Each number is 500 + 40 x the weight over its row's rms, rounded and kept within 0 to 999. Layers, rows and columns count from 0. Numbers have three digits each. The size before them is the row's rms in percent of the matrix's.

# up: layer 11 MLP up, 1280x256, rms 0.0843, rows 1143-1195, columns 128-255
# down: layer 11 MLP down (transposed), 1280x256, rms 0.0681, rows 1143-1194, columns 128-255
up1143 100:495472491512540498545503526501510465531507497497456464568475464566457550479441573467512513505538550522482479553467487549533521486510483438579516568539478553499556521602517420489521468462519551482502493560481499469465542500458473509461496501550502489500394562537532496483516384517454547495466556505507452515554522550499480476555480485541464515522513395565515501487471473534497527442486
down1143 091:485483458486470471470480530483473477456545482550434509422563466479480493504541428545490498517496492457486532460517517397449460493519582549451515458514533479502469533556468534575455524475541530601520563478505441522560507494481480493456632493439479503468578494486454548468564648550545522549452461502504576515560503479433530478530548506512563521487589562438463526482482491513544497547514
up1144 115:547547520467442500510496467449487456507467553478561558478600418464558491505511463561507457544527580502533452476545508481503520525528540459496502526544473486448534500484484457558552572438512493475575471525524492522458457480471460440475446481520505515480446478471508520515567516511447522479565602505434499529495544494504528474493549437549399491474463542526494491486528468552490511511484
down1144 148:497454526495393457459556521461490446508489504515475448540513515410488469514554454520402543607485506505554536500525458535510580504558455505493461465557489530483490509536528438492532552449485493471576530482576494453505556493552463517441417511529530532490462482455470460512441522452518516443562499491540520528488474473520552502528478504517485450485425526549390537504501449526471594513493
up1145 096:480581464464551490482531436443548516557502610503498509487525440524550512477529449571401466530489485489461462458465569481481463594552486499476512424553588529485491503478543504552576411519472476519502545582496546432502503468555478459484506530453436481541468512498542495559615493454421488500487557557506478434509459469605521441536542499528534506610493518500517486544528445477515546503482
down1145 089:521474567525481511542473517515516485495531544495468508541490406572550488483517511503413467475497497512442543462474495447523566431509462559507484508456487609561531462568502483499472585476481575504514492491471516465479493640523573546480449446505489545509549551474498444469503520476481503504436515557532571424461560514525514516499602551532461450481487478474452478454451440455539492516455
up1146 101:414497504526493498513496457435471471495423468428472558497490495498553518498548478569478459531533487486425468520479496508458435533497481505564515564489518434497467511503576532481523445504488476532461529443462535543499369457490470489491505507537517485487446496520443498537458493489434492529544549468502524498469513504509500493488497463507531454521470551500522508537619548523569466511633
down1146 102:498505480565481484531413499490446454562548489492491459533515478482469548553473468536481479467490463548468470465529563464467562520528527495498498507495446429547444477466500480502538496475499520547529509536524551535476491515551487508467504499514467487454536508449459563534545508448492531537537476445530475524516518538489505527548398482456431491477470497490509488538482457462523603584469
up1147 097:576489435526494516490499394509445553519433537435472438445576515480479476463505500520525562492553484486416487445466508466475515505584520431471502451491467557485516511467480495539503485475503559449554537524469426451503544521470515476560524523501483486487459481531573545473593523482430508580543443458400503479548527576535518526510519591480470460517498521468500575462465512441453567499481
down1147 105:486496516428487453520591594481508501461562482481551561535480585542509499487464425479545515525487534475499558474468517432480524551460498508501478497534468444443546514545482518542523538502488473456552524405493554450558475461477541433544528500536470509548476498527463539502510476453514535486514506469516492554474552504465529552438571461525485542469554508487453428469526535520496543493439
up1148 097:563460458513518486544469448543482470440481457484489531484504453547519487510446476429503533571517533439541505558527564467461491509553486513522495472522534605427556535555453493462489516488455534513514509526548501474510572503514544454441485484480504521471569464406491552428543495524483499500473559451460487520484436465482463535529480501469478452600433521551380505539497485483443536460473
down1148 099:559493505517485506597506520552488447469511531502470461550417488490482477490544491556464567517511501495506475570492481450451593517425528609566562516479453536471439532496477443451492487493505591479515489521483449473496488551544516515472470468523523501501508512483558486461456568504563503565497506461478462485510490513503517541463540459505492488515381456479439537545464533661467500489541
up1149 103:536568488460495411552524530522500473552448487435545468581529499528436545545473449533476519490517516459553505496450517472507493501521461474523546497508545526439528505514547537547503473521530518516554496562516483490463534444460392455521493470503457531455484472457508552455571521480522526516467554480437504541530453528470474471472471416488569577431487482487508461505544440448428505568481
down1149 101:498497471485513548502548498472578438500477523504505441526522482490467518466498513549394463456427486483518575476531521484507509514537589528478555525578503497513480481513445514504475457458457530505434442507543522489456436474465469476469512494465512424569532502519464458532533497451542442530506537498460506429538527473480487516459572536545532537447405468446475530509604501555502496559556
up1150 102:420543529433431528559526555492528523600558535470457439531445579474454493497398561499469459498529541454517604534434579577517475483589508471433523456477547510510506487536488518450496507471486478572494436521529551458477513523437519501452475449486534474392453552533532494466494449536481542425526489483489498510488482561496505501482471388489485567514496531534489448514632456539509412508486
down1150 099:500457497486506459482486508586573546468514480458545473504534511512521472526469450528506515523490512469491538517536546531473510489578499448475534445452556550506565479540543493524602431433526470494508509518455518515540453527559513466627500434440479476479546470532515414519484532539545483424485446520546524462619478531505425463542492370543519476516487550488462515417502523509483450459567
up1151 098:498588536449487483531503436463518503533503498508431562526534536497479509446416539472511594507418551523478462543499503508535429423569535448580483482517537506387487516533491537515518536488479454446563484543507484461484453493539485524483563592553459531538506525535537538485534472514540534549507581483476517519520500499630498545476515523480403542481494498469471505535557546564481504522449
down1151 097:514485467577486480510483471482558485515467523481606509508406478516501586520497492485409508467477449535445494486496486501528493425536541470495558496481510484467491580429524533574555498496502468465508528482525624525466487505461534518412538537462584546520473473499440519436488511490483451504468508544491492480565468564499539522550481600537462498419545515411468447506544482492510507544495
up1152 098:463469439581470401539491422407501430503575451507433526554525553537574505482525510546455496524532478549476506561522486458507544490465539477543500548483536423504542541528540531528563497516505475508481453512482466539481477458562533482523472429491441502559482494501553570508603456445521511477550457478553475484510554501475520472486507551430467458473500470485416591465495441526487523469533
down1152 093:514564547482537549485604546500388551490548585510481487481519581473521481421573391506470552538467404493489533424475465481571519466558491544484499540495530485563511477477470479528420449483499502487521414518497499472477436462518510561477566485477474490524465489408550463497452516510546435523484494471517532486530530532467528434477489493471499491561548471540537492461510553485458543519455
up1153 101:574428462524472474534492485473479512509527475464589556488531567509531544517547459433522448569528499480474463580500500545491521449464506471566560472524564533478500568474416554502480588493465519501560507514533540527481526536429439481473491578459494443442542563496501523537485437448512535477533534506498477530477515560545529501480526533486506538527460473502482514553491519498473531511506
down1153 104:490474479509498508504438494572452471522506533463449476464479505456478510442552547537607504531526483449499550485473561496490536513507404463509545446539446562559496438483557454495483516473479510566492518496460498580502474437538541427457524499549523511497502520486490524521526444476482467507529487492471510463526527531426541490477509455480502374534533535489520568495420546478494483535515
up1154 101:504534447483511503505506515476529521570484503534432463511486566487526501450463566507473445521561487507519508471457575513504486512569545508514466517520504536486536509576564513573560497471489493524452456481457505514539446518545469522478570496498415505536453503524487515522464418418464499556561554505547519525511525505523507559515488557551482468531481530472521504470581465575541476454429
down1154 093:469469470528510480483445498502457543518375470513446537476569456466472456568515499466497483506511562442551461528497509543461483440498483553474475468529481497503539446554529481464540489474525517477451501548473524453506517483438478532540418532516500511473472470479459444563459521412528502499489493487540570439536532501467506547545471490574519489562494482526501501488477461519453587475476
up1155 091:486582478451504538488508450538382553524511529491475536471468440552518544549502478533493485488553538479530477547537497481418497452565449425533417545488518409489482490533490485547388509550537484453453408487477484476463540434478535534456522564536518485506469556517503567590519484458468503559545491473417557505462535551512542497425561456524505502466515494518468436540487537566519528504543
down1155 090:427470545504508576535462522516503555511502519534431519452474414481462516524466576526488542460504453487570483452486423471496534475464477433492523491454512450522444480452491506472526448485488480532506514512537423516498473430501558502558469513512473426392502438515506482439540449489509512487529536546497526558549431486451493480434541540506463534583516516479577523509541496470541484516487
up1156 106:570489481488486516551467525417433490473408429427498545481580526573466545503466531576478445505548475480434445497423503534477526465523499540529476568510596491429515533494455536483485584487515474533521533493496502449500523527458468492545558563494471515465462500488536504455547498475474494547519558584486500507494437465511485482531550506465517474484506587481526508627519536526489485542393
down1156 109:525602516499510476457501540524508554570531478482474515486458511504509478569553484460492492517556483523489539435481535413603455531470546495514552434546440497534454508523490423517485551466504522516500508508473536523507491441527509460536540443515528445506494557490465520475447518494500481518473536486515492552470528560557479425570458467533438523514555471433535515536433545525506527564516
up1157 112:567537488497441445552495500508502507476527461486479518497471525581565551535558509531477443543553511417483476458459471493495516474485504486492540445489488535480494590490510531456460535549456491497528521489460474445623471471552519514449501481482550468568466555494521501384500509448490524438474617505421508403458530472525515455445476462465498537509473464528489563476490462512483463536502
down1157 119:509486574453497449426519481504523546491536457505518473559543515410545531474493440477476587507469470499439499484550529535601497571526474568531486468507462530536517546484494461531498575524510469431493497464537549470562457450554495495430489464512557522486529508490471481487467473573498504429486501505448505520494428520524483473479465512466558518486431491525411526477451478490500557424522
up1158 104:537445531479509491511511511472498523530590535554448591566493505467514476487509544519479475498498477541509442489477463544516466492533467547435531474512486569505603539550498525494535509455484490581523518477521501509472411521525473504507480509531437436564404474466489582475495449478470538505533460489513502438514528490463492437516474509491454532563510479498589547490603526465462493575509
down1158 110:540507492507566446401439430595432557547493461528528452475509479492562493460406521483510497509582520514546468498520536485503476556513515455484495465419492504564529452548486543517536453528522525409498498516520587472506471564574514580510523487438427462558497510481524510416489421538548458496461458467521458446494496473522489478499486521466557521532538502496522487506413494544546556563531
up1159 111:519508507503476550487523427485559468578488538548542427547524483567499550472547450496396505467490489503495480507403582514474488564453511477437552521538564523528462542442502468555548448510542552494499515517474529580513496442547483503473508533559481432418513536483457567529476487541541541478480487492524473508551505443434455504408532489403509544473492549563562494555507498559500524498522
down1159 111:459467462509484473500459501511479483486483484413535475581461420459438518456469428482466530497506525505453434458494495584483478490474609505556498455487609457534555503458501434450575492532511522536516491453519513535481475502475552508520538490464500471541527505514512462570513459497492431520491553536490520497514548470494394507524514578479487458481482541472464486492466462572565502542456
up1160 098:464469475512498467495450458463454574479543567494466466487561450552525538508527533593480510492502499458529477575505482471424528550496531459572492606538497491505498496468496464561502551484517500467538458514526522475448503457514439506566585516464507478437500514520500481498544474565532527470464468505420462520500408546496497584526488435473477502484514520475461381500506561527482429547556
down1160 096:572457430567484499460490494529548494440468528509480555497454513476372487472513513391520538526543511495472536563540518565530470514534501511450511514449472464545536544440474513508482519509491495458505520501544491434542517445506553534472411501528431474496492487524517513487449546465453514488454598497486520514544490541496529461507471582465473519485453510544529464491503559486564533488547
up1161 109:485495499503455508513543462353467509502534478498473504500485522496451468443478445518487427523493491541519477469447542584495486552455523503516480446488515545450529527538515402454446470449469481573531573459489512522566549490430466505480491480492402476486436501487499479444485552458502521545521559559460499489509498435564503458531515496497526519636481486470460465558573517461473487467410
down1161 116:507470497496450491515492469552485536580487462453460501483579541575547425478478435432502471493485523535451535526508450502508497502448514501497500543530520471449514488529505461482523503480538506469556540406475518482472498504463522479488470553575450502566517463543518601439454478519533518557484486503452586579559551457551484550479471460453469488468483532510468482578505484434526500558438
up1162 095:501428428543475485555431428506481486482464485406503553526547431502518527442426474451518508532511492487529549505520526541575486533498549446450475484535599477549498485515498517445517475497518537538492595495391520512461490489420484471476482497476488468458522585557449498516481433485513557489500486545502435493459478497435476534453540528588537426526500415542501581496543553586552464438521
down1162 089:522521501479500547536520578523490485519532585451512466526526463491421528504506499482457519519495464423500489542465551464476535491493499562443560446512514544512540519522446348487468503552530593503430425455534480441507474503480516462446419485511507552515485498520520498517473430528496495564458546488458500508443492476504465503582481560487533552512482534506496542484509481530480539407525
up1163 096:476457502537499509532488464499558444519519574519491525489469401604471512489446457553500511542537542446509467476413503491505464552490554442458448479508450647519503478470560487449504484470510471475532534544507568520481481495461529496472471500486520509532473476429455470528528533481505492508511583510434468517430523508465501493526524490553479456585458496516442507521497482536537418440495
down1163 091:501517443399483543515502481499487533462511499565461482509501532526471479522515498441480505544431530567464464496477491477508516456458465528592503483538465412515509501588452547557487513535480496495355553471481527506473549437573486516488538542553538514448419480514499523493495421496498510557481475496575440474476529534421461512522541485560478472566489499537541448498523530466499484533477
up1164 104:511458475543449532578442514497447498526455507413497470503521620451509492468525529622468443477475501438515557571504456512483531572550529520553453524527481479517507482535517503518467547478571550482544524512400498468503474484537436465531557537537487514452529501490549492484513490565513542532450465497529498526494464466537455495531582421544490424491468495452558513483497487549441543441479
down1164 102:503499516493528439461509526518520547487528543441521493435486414462494460533459553483526571470556448632514462469472590512504605517454559444450514494534488403486478484507487524526443442518502476564518462470527494502484528479492518511484388420471500528529538492541465474436482506454574489514490503513505485495476524513449527476516439557444477512571515440583477513505476568518503421488498
up1165 094:545455419440446430538558520496477493535489478447550505490556490486455461529501482503495481538449516459498477612467483535523462476518513473484555526513470522550513532518526501491520488583472575496544505473451502475463523468472441444428486561486501544608570578508527487509507468494441535506492476488531538454478495472474523543479497505445460509410485537537459520472514463457510460411470
down1165 092:367496489490517509523492486488558564497554435460432454483537495486440449448503456519510530476514452506544463448551588484613516468484464486532485497515496513477512519536537484534548492476455587496502499566591489423506494471468499445509484516580510540468452461450485469458511535566536433428479473530437474547497464560534535455474522464452506531510488578498494533477482527507460448484472
up1166 102:559523514494482523532453472500576466484464488530538490519487511453556551493471575547502421542547512497450447453457614516494490513513506499599459516492471515496548503552529530502487478496486506529492463585536519569477523444575458502485482576523508448516451452475509546507518454506515531419500499518528437500532509448540488485528553490429451589558517496489468501517517505554558595453504
down1166 098:548462439511467480588441573427471520525490482526457518493503551556469507481402491481550490486528499441529506513412485451468482518497479514436477470500527469558550536507520538476494497546522467512463522529472575456610462503548529532511461532483559543463467514542462511556467462494505478469507552549490514521432411485473539557481475473566475509523526533499488522418457487561481454465475
up1167 101:581497498489533457507450438480423484506485522415492442541506458488480471462462467511555499479582548466530527500531455506494552495557494561444488518571455507491561517495495530438506533489561461495501511455532486502440459553490507526495468532562498505477491492500553543539565447478434527440517555527448445451541528561467534432471486432521525477437477544536403552506511410538458419487522
down1167 097:493517474516585519428469532520489533482561504485484467479494485494528547482501502537538478475459480427512548504518549579501490542538518508400533555455471459571539488501537472507431567456537429416479490508490510457535493457479488516423492450449463569508501509570469446470518522503468443589510471492527528528568482468508540481468480502502483523510434538458516570481474554536538476538453
up1168 105:498513464484454493543459478447539458539462514478490527494540490549477497522436434580496445592500511497521476475555531504467468500501484550544435498511552496386500533549535496475481533540469444494480582520506472430485459481464475495468574533525510478450454519490498536514444483496472457495604560475495504452544487421433458458519502467504450453538499504602554511525553500481444508573451
down1168 106:496462483556471501496547452448482501493514463469483467422495524473535492580500497418430446395492531519504456529491509487475508475541383561585490520506480523548475470515498486489463502448568525459499552457514492511581506557566425548524504467488543569425487500507481381536501511525569527543506487499523551528513448449518471512510415531486493475555560491530424499560505435523464491499484
up1169 100:486499556537481462503443427456523523538499514507501549517497492470471585460538530475467488496561512464528456458462480534505454537563528508464555567501486550537582541482524512449538521452481499602528503448496418536513431538459487534491508488513500454446504499519493585427525501420520500499489508503503473551499499576462575514502468483468460535566489554473444448510465513507518487514485
down1169 114:579552470534534499440511515518545513533455467496455496534498507468508466503600544540506463545483497479463508523481518507430468500502495436478526508577443481497450531539446508395514593539542461498525504514482498510491450523531488492575554574493538550505471476606563539446524444481493481441410516513499431485486506552512498578448476423525501472472422498505547493539491478511484551449485
up1170 099:567482485523462472489482461476565517450524505477494520467507482542392482484549462454504511546506493518492556464438497523591526469483531521419459534494454506481484576497475540467487513453492544578424467505491425482578565525468476486540449497533459471468425562466520577428497503590555499532517494454456483466592488444441545497437537484496484506495480509575433537509454529526527505463498
down1170 098:498532519481493486504474595557546483510433483468505498529481492506557490503484527489526522441557482460436573590499534492525466492482467532490502507450544494449514451517517501537576433507497452508515475488527462457462508475465495440367523518488486477565498497547437526471506507483525454524544517522566496474491503511489496453468501547562495544544525455513538436528536459440524431539396
up1171 094:438519475581500460521513536541480466453491464524465553514505454380540520460491597461447456493531457519492453574466469504463531603564533551475423539489521465473552513471534519468563521498519559536503505484436495462485497498517547496426507496478441522486439530462469462438461448491470506478425450554474490515488400455499544462506523493481560472479516521504462460520507482494518499545551
down1171 084:555520596417595567488533518509476541461532484524532460471541545510492497544413468491520547463454464672552538546539498496557530426447460463550530499440536490517544531520560545474487463452473504521507545428493372547431485525444461499524508480508409506497438508543574492512545525494544594498514534520482496530449551493451503525485518447493489490429499488422481522522475484475473474435484
up1172 103:448493481504544510524448533492503459540521449379454446471458486543517556468491531594432485557536531477515477449450549486494495462546487493520452558534512522477512500499462507479535525502540434508491537432418590515562533465539458490471542491509390516549518534487506511513510497594550488495480573521478446561562430516499465504483514512443524497463544462517549517519517482559533510467462
down1172 099:519556457461523455442488489552535547577547426469427464538501507455593528460475501521457474495513523487510565545555456464578569478490516505537509470513489530560561543439445467478475496491430418613477522489451564482534440534461549567512527517524434517558472501559493470439570439453529476562568603524514434475470554507529516536500483462503504498518464481478429517462455534532506567497515
up1173 099:536495541423506463480527489493538538506436567451537422491518531534511509524482605559440472510492466532430480521534458492499538506515531501522518505532505532448465519530507522541562465445514488465484491530401501490469418489472521503486504460443507501533400498520503486512519537486530568482539472486475538427527496454537500494551488544537465439505509515525571433538502436532488483495541
down1173 098:447536447456525569503468520507545550546543454525494486499444541519481497457455527465611457491452611535514517471535511600469522508551530456491482534465523504546510478566515478507439545565520521514537438476525477545585579507534491550490543570542473428447504442474521467566509501502505470510484492469431556554500432515414599482522509439459605522473577490529458505538534473540485499499450
up1174 088:467472499496466423532510514431459536538520417396546495500551414490465541467508451438555421553576467515482520524508542522481480509575482554480479541518513520510536519474471502534498484531458544566429473486445478591511481481397547431457514491433507492525491590487502513481489524487515529443489472488497529533515483481514507542553547493573491562501572590516498540523542506498444446506477
down1174 091:502489506507475488524544492518485508509530496500485491516505499503500483478531494472714450527564486518484501526486497495476468538523577505513520512490476527462480505500471499468540530496477516530504514485468489481501506465497507465468493463505437493504503510522524424484502527500488482491496506490500540496483468504510521494514506520491484508563704488501479501559489510492528507491532
up1175 100:555469465467484475529503487508512484460484459519527522483500483543558464515519578518479478538450512538519507469494479531580481521437537497571467536528539511464445483473450501585429539523492407495459487471520525494560478497566430462472559525518490480416486464470461491451521503500451517469504514438446505451547432446479493503439523511418486533518477520453489537492583575397570529562516
down1175 098:527543484541527466514465430485498529551500468414556514521523497495451457484546451496427492487549479447556573532432518559515464475485561605485515519483476466498452484571492470467497490533477453420488486487529500460536476514517502528510475548463455454526527502572521506520563572529450527467460520544476514501496498460489460476480556501450496482464538509587511618531488444565475478467475
up1176 106:508517467495470432437522524494457469512435532434530483512537476483518505565517504549439447504504494533413520555489441494495540505604419515601497517503462487472531528457483514497443559567545493547480485518506379505486468477493471540453520505510497469440459510465493479522481480484429519524502531521514509485562521482573484497505472440486526542465503544566509464543583541516487444506539
down1176 102:467458480468476457453469519520559445516505474465492577493473531456461456443494500552516526490499484462442554430563538522468513443447454537446528498462441549558519503535471459539522478510449530549413474512564617469588492470554435523628479492435485511516573502532497521514420484463504526542585584466542487467509510487394423539496499477557476476451460543504474542473551543486526563475506
up1177 100:542521532481534421579488456498512476472528495521503495505570497507487547533518496535408415489511474451458475488513500508456506511472500509532540584548445503458435464449589554525462481515505534536491524524397474549518461456491477435498525601524462505526520561461469438485513489436586565494424503520497467529457499460434508463472477531508428587521438499549461462486575468586501552586458
down1177 105:504455476531496429518555528484473562563467486434442546473502471546512515455476543529539480428463503489515543427500473506624482506567481486513419520447425531528478542555464572529520462501565519518499433543515554461556496468572532484555513473472494509447450416529510468514506556504503471457493505520509465445460528500496448567493516498474515470518560484507595499503517504513422438522496
up1178 104:487570489553438499522484485468554398423547506516468560506490484526521485530475469531466520487505516463513531493489555522570560523448536530495514515514446483545495573542500503544427512490547441502478524502459493491548474520429438460499491445517507503494488439493504507511512440477507486482573499497489504467514546485477603525484505509433412491484480536538524527470519517459519481494549
down1178 111:507488578504524478419510489556478484474469494417466526487498414424528546528502462538489501547558522444499565479547532460515530521528458476536475424503430517445489534529530517523492485458538494480555511469521483468496456561549513480548478527474511526479486479502555452554421543516530535465503485480529445524419541464552515509544448475525488466518409465473478470507471528479490469409515
up1179 099:499493523493501524524523496487497475430490527505457501499466522428509467463412603560488451530524488492576523555476523498504453429463547501489381512495462401410500438466528517502474531641535474522525542543519485431484483446589453506587474486531484520515445545479488556510463542480510553407533522542525465537531495496496478550481499465505500526448469475581488486608496495499470463549467
down1179 092:460533567469496538470530542421553485462504517465421500496484463455508483466539428466461482477435451449487428498472498536453482505535503526471443496497566570545536518499464454473473475531522509495518471504539530489554546546500529532483503486515513466502466454511500569431560461464512410541470511580498526514495519476477483526511543501519517517509426529482506500476509550512526451522494
up1180 089:486494437522470451470500509470523437458546558469470563477500473528479512438456514523519454556548495490508642496543514526447527531494526429427514420563541480546459530466481503462532427483477531488513558450556517522476508499498497492503500457497459529442486466523543447485511506546535512537487506478471452496526492474502558511423507481542503510561515501547537499547508606493509463463523
down1180 087:523528536485509566505477463541473487500562425518529416525555511548489442491542552448470488452438526490459406402510479483492417512504436463485485527497523468482563543487513525508398514510496532459454478500459492505464509435503536495532418519501533481519470485506407508479490539426502473473500418487549532568439494483543500515497547516503501524448547517467496435423577540529572521577502
up1181 101:474476560407574500537446440414558538570499598490511494539462440500516501487515469556464567457565554486429541483443550568500547576462469543533548470523520571457481574443527500456526476539510479522517455462445537487542444481533434461459575548530516407500501439465476506468512506508495474490445500526472465565556404445516514498536513515496475518495521479505432481500477501483470509496486
down1181 106:612488479525450435520458505481495509409523479533442552431454531472490464460462545442572433520489500545470534462476460429545438500535498538469472526485432522487519480494511479546449565481482455471557498545531489549477529524579477435523485509568548510463445571474533578565459529451534499532477521434471595477430487466569548529487410533456507515507505491524525551481459486473409447443513
up1182 102:583458508512465511539481459527434565540412476511491493476470468545517544471526546502526506528475551547435454495495482537477567554466518440539495558537465572410503507472496519439545523502522450437549497520465469531531481539504372546428481517516513531493460528479530511514550496506483499539451460441453459466481499472476532489530481436504419571520435501585506516421522478438561511469416
down1182 106:472459595488523540492505566521545473483510497501448504496514422396464431516525487590418453518480436500501458478494532533420460509530527482479537559519488508460479517526593525553476532536524501424456507510526538501533455518594558502459529448511571455514561461476434418495472479438541580577490505493550504526552425460545520535563560559502427499513400475500583450494465529453458551459514
up1183 103:527515486489518449442437505448443429582542517537516488483501425528445506529504466561525461519469535523523420446481534477511472459439493476514472478496532451434496538493570499518534476551495496524488501525508540500493491505544568481483566597436433512478532486548494560483545459499458573468457524520467538473448468553513506443516527477541478470519502471506498500509509451439514553561549
down1183 110:521525467513462557471496500454470466466555474381500442451500491550509552521497451545414465513560472533579459411558510507508531431481511513546475436475516483566523447572548449477520451485444536509450559472502569509494483510500507530495498578480444537498439463502417469440498481531487549516520615575494527492529500448529478490427560506521489494498569495525513515541498479455465493441541
up1184 095:517457438557493507469486514516473505444511498519514487537472501480402579539482512433530521505576484513527487565480502545536444591503458466508519552534498517509514480558465495578469465502457527495479492548468531450550548503517489473476508492478510491489477455405586494508545469548524511491375442535504485405487457498497508439449483435490429546533467473492491491512482613578505504531530
down1184 084:546403493503475496543485582533464536512500495580516480487445519513491500479540577528480447490422552494503452527513467496504497429477483499487475499574462477541517433493489457479451446519484538471461565429491420483485480529523612496532498488521502488477510481557479402471475500441474524541546547538497493545503555553429508492441558448485484459431515452529477548441444477456483528511515
up1185 099:428504446501477506585488512488508496547478507444487536479498551546528466463451496531480518501570468474475491487425496566510482491481489510557443487584445500548527519511570510554604460457524535603509541495520428538523490506491491448481470512577525476458520559507531469480510490549507514407503499470510460500523549457471532504512534497552510514488473439497508546482489476548551499549442
down1185 094:528458532544519512439413472473544499504470510530502526530516480489521431456557543460491529551489534518529573539534474475498528493498486482611493470480445491552404488520503541454465477501514418520480544420504530492542518505571476427556535528463515503533460513545481489488510476416562502543544489527507521541563528476483505439480521540564464483516501565528452527532488557468580506482408
up1186 094:496464501450523481511468545533451509553520512431455517474530496469522558493575511482501457562541507558468449444555511503477493496548500431505499565487518491463467559482510493515504576561533464547505492487461439464540498494418531463472542578467513509499364460527526511489499463575397489514564509512476550516535445493497480526526508548514502480532522501522454485556491529615469451528450
down1186 094:555505554552458535515512503515580524496482591486532479429487501471529467481451527457559563480437471487511558583465514533457497455489478528502540491523532490550532510479536494500460469484456490539478490481525465555451464467478395489553490486496501478510531492522491505448512442507473561519527519511527438481487564480487418449530507475542433528477480438489504554487492530467492406511478
up1187 103:479520472466514474605508497519476459462485535473485503501485481538473481472485586514494491490483590454504456471526535482495484445507494531559538536532519509455541525509453597471488486503535518484484512543542495498537564530548555473462535516517491556525515485460545495417547542496544499481435543432442503514519500492480501495485524487553515447506491531528477495483504481466468477456451
down1187 110:468527523461455508515524556525494524571492511477504536512501537520486462440499513525437535523455537515543544558491481481462514518462458483555539489481491545508450490529476505553462486455578548428526487500518516455470433503559481487535533499453529524593438463553481497468579446501523484481535564506487498572526553518500426475484443472483529504483579495475529489496533455499427465494462
up1188 103:525442556538492530569460445513522431454493545504439549552528478479505523450487488547465473527542527448447547476421464515458535455515509529618508556546482604485466470468551525515473579495552428497491508420473515502540519507480530477463477544487493484544480514477469482454530440562549509495530605507458396549454507487498523503544530558496443433498481522493454500532559536492494464522512
down1188 108:459461535482524513417461531518510546482511555440422535480500471455432503478524468518450483481550466491556489481500513539479556458501493538508497483469471504505501469548481557532530605532477478521480514458469479541485504532462472504550503458464447409514474551495507484534485562474481473521472551520460432506493469480501549454551576494476475489460477484504465509473514431502445440477506
up1189 099:573526433452518483523538480478534559501569461519508466457578549467483450477492550481507489515527529475517588508464528495466522545569561498468483468553476523503566560575507488536474453449441482507518588539478480485552539516518501464456538570532492477396539560467503473503523531449474511520425525502506498484469456478579514485464466486484509473501456493510494522419558509483477572560490
down1189 093:531536594446474479563509493433547445490512460496489460455559441541424533516500523512548514477493448485480513499498606504579506520560473525504603558478460503481510580555518480558507477456531493410436476496488502485465484507532478441535564520542478436560437540451454503492545528481495475516491526516528475575496434502523579527464536579510604537434499521442558497475485480455483511532483
up1190 106:539513534518482489562488449471414529527484423418537497454549413567516545511518543536470505481458533520504466504487532453537561545537508500513513487549498497558506518467512487596480507492585508468505472428419546461495513460530432503467579557492476479427551528534527457453543486494483604542446466423504516503419543538574533513520511579489504511471504456513470476463496512600486530532482
down1190 094:543515409480505557500517531536500529422545522530540450497512508510425470526504466472426504488537517435502563454485476482453569438526532581482475549462520471494514478437522512520566560468513569514478534484471507515514549509501532502502511548406551522543496420571444461563495512487508515585406490491508557514533519482460489529530452512505502500486483453488505576500495429493489498542419
up1191 100:512508500495489458505547497476542508486486489505565461528517491506432485444501503537477523534509509500523482433488543627504531480512529512485586505529521480484564510477519497525508500481505536526485520530486539459444404477436466475536475513504457472490421520485486494438542513491508479452614479513479441517571574462475491442508529559463416549572453446499512495513504504465541491475470
down1191 098:403468497502496490501438437565476522491529473515487530420531461548537489474436542491534425536529489482458556461522492396460506504512442457493506488521465510431573481515525519514519490512481595505537443492571547585475467537618518427468452512538548544536490515484460540487543490521563593433480570490514514444416491510464541534542476409505505459498448520500451520502510436477514510431545
up1192 094:531601410529424531528470523496533518498541541461443461504506578495442479509476508492500526513524524440518537596440483475551517487495467524487525465496542501532493573494528506536477468509566515553521519522525497474396488542527438438485446524411422475547531573484479534518545511467456491516456535494559529480463511476451532493519481455480539563539444502509483571548446516503540552487466
down1192 084:540472520529520441549511529480483491465458534526526559521386473518519476476505541483507522486472489470494410511584506533467446523472455420472452499462544584537463451497526569517527521502545503488487518491497570558489550578518476464508463432540536489463466490539469492507493519521515433532556495403389479523470466448463460552475504455515462467423443577478527501429538562556490502538489
up1193 093:448460482537521490550532531512529543493525510516471508500491491480495510544521496550489497498534494550491543531526507504565473513511487519501465513478580464518453524551574537549456502547572522492477465535468494503400433505502496487487543448440423477574495517465554476428504472461407473530572511565487517551594472447442549474566546517519451529549459521489523598543456492535481487567533
down1193 083:486533528423498558494419456518530442554459460522525492504496497579517452494468479504498513541421503506462416496544506494469504472417473497512509506531440503440486480486500490437542522438470449462528478471563526478533555551505476495551450472548490524484535506450487522503446494509556519467527503458514473486452482501484537518475422546455516444474501538535451477497517426487533544440520
up1194 101:434530454520512473564513538501549451577543540474529496547511447536481497521491545483512489452488510475514540527498537490499494450503527504512487474532487501494614542523500511473505540526527541481500528486484470530573468409523517455475567491519430460506491455496626499508537547510486509490542584519534517484449499458581531439492481481505526540497499401504471493505502559528557428465426
down1194 091:514481482506520526522480444416436469534424482543494491425529535476480546397485497541463540582497449470509452493480511445501520569550496596491525533508439479480445502503494430466492502490485523481533498480559511480482520585508466476515488480441474456545488516562488453472564403512479485530498548457501510586502558481484531492477530554532469463470527512484515489519459438571535449518526
up1195 102:468471533454422527514442491496504533483529472497491437486509529517453500554471458529493437496570571515545492458489532538559532503526469532463507514511519521525504546490451562455476473431501580513469436531503466507439487425507490532474564468454498438482448526474594576449564453504501541449524482530512476592520544437486503438510544449452494607440487471488554475547472420466538485560485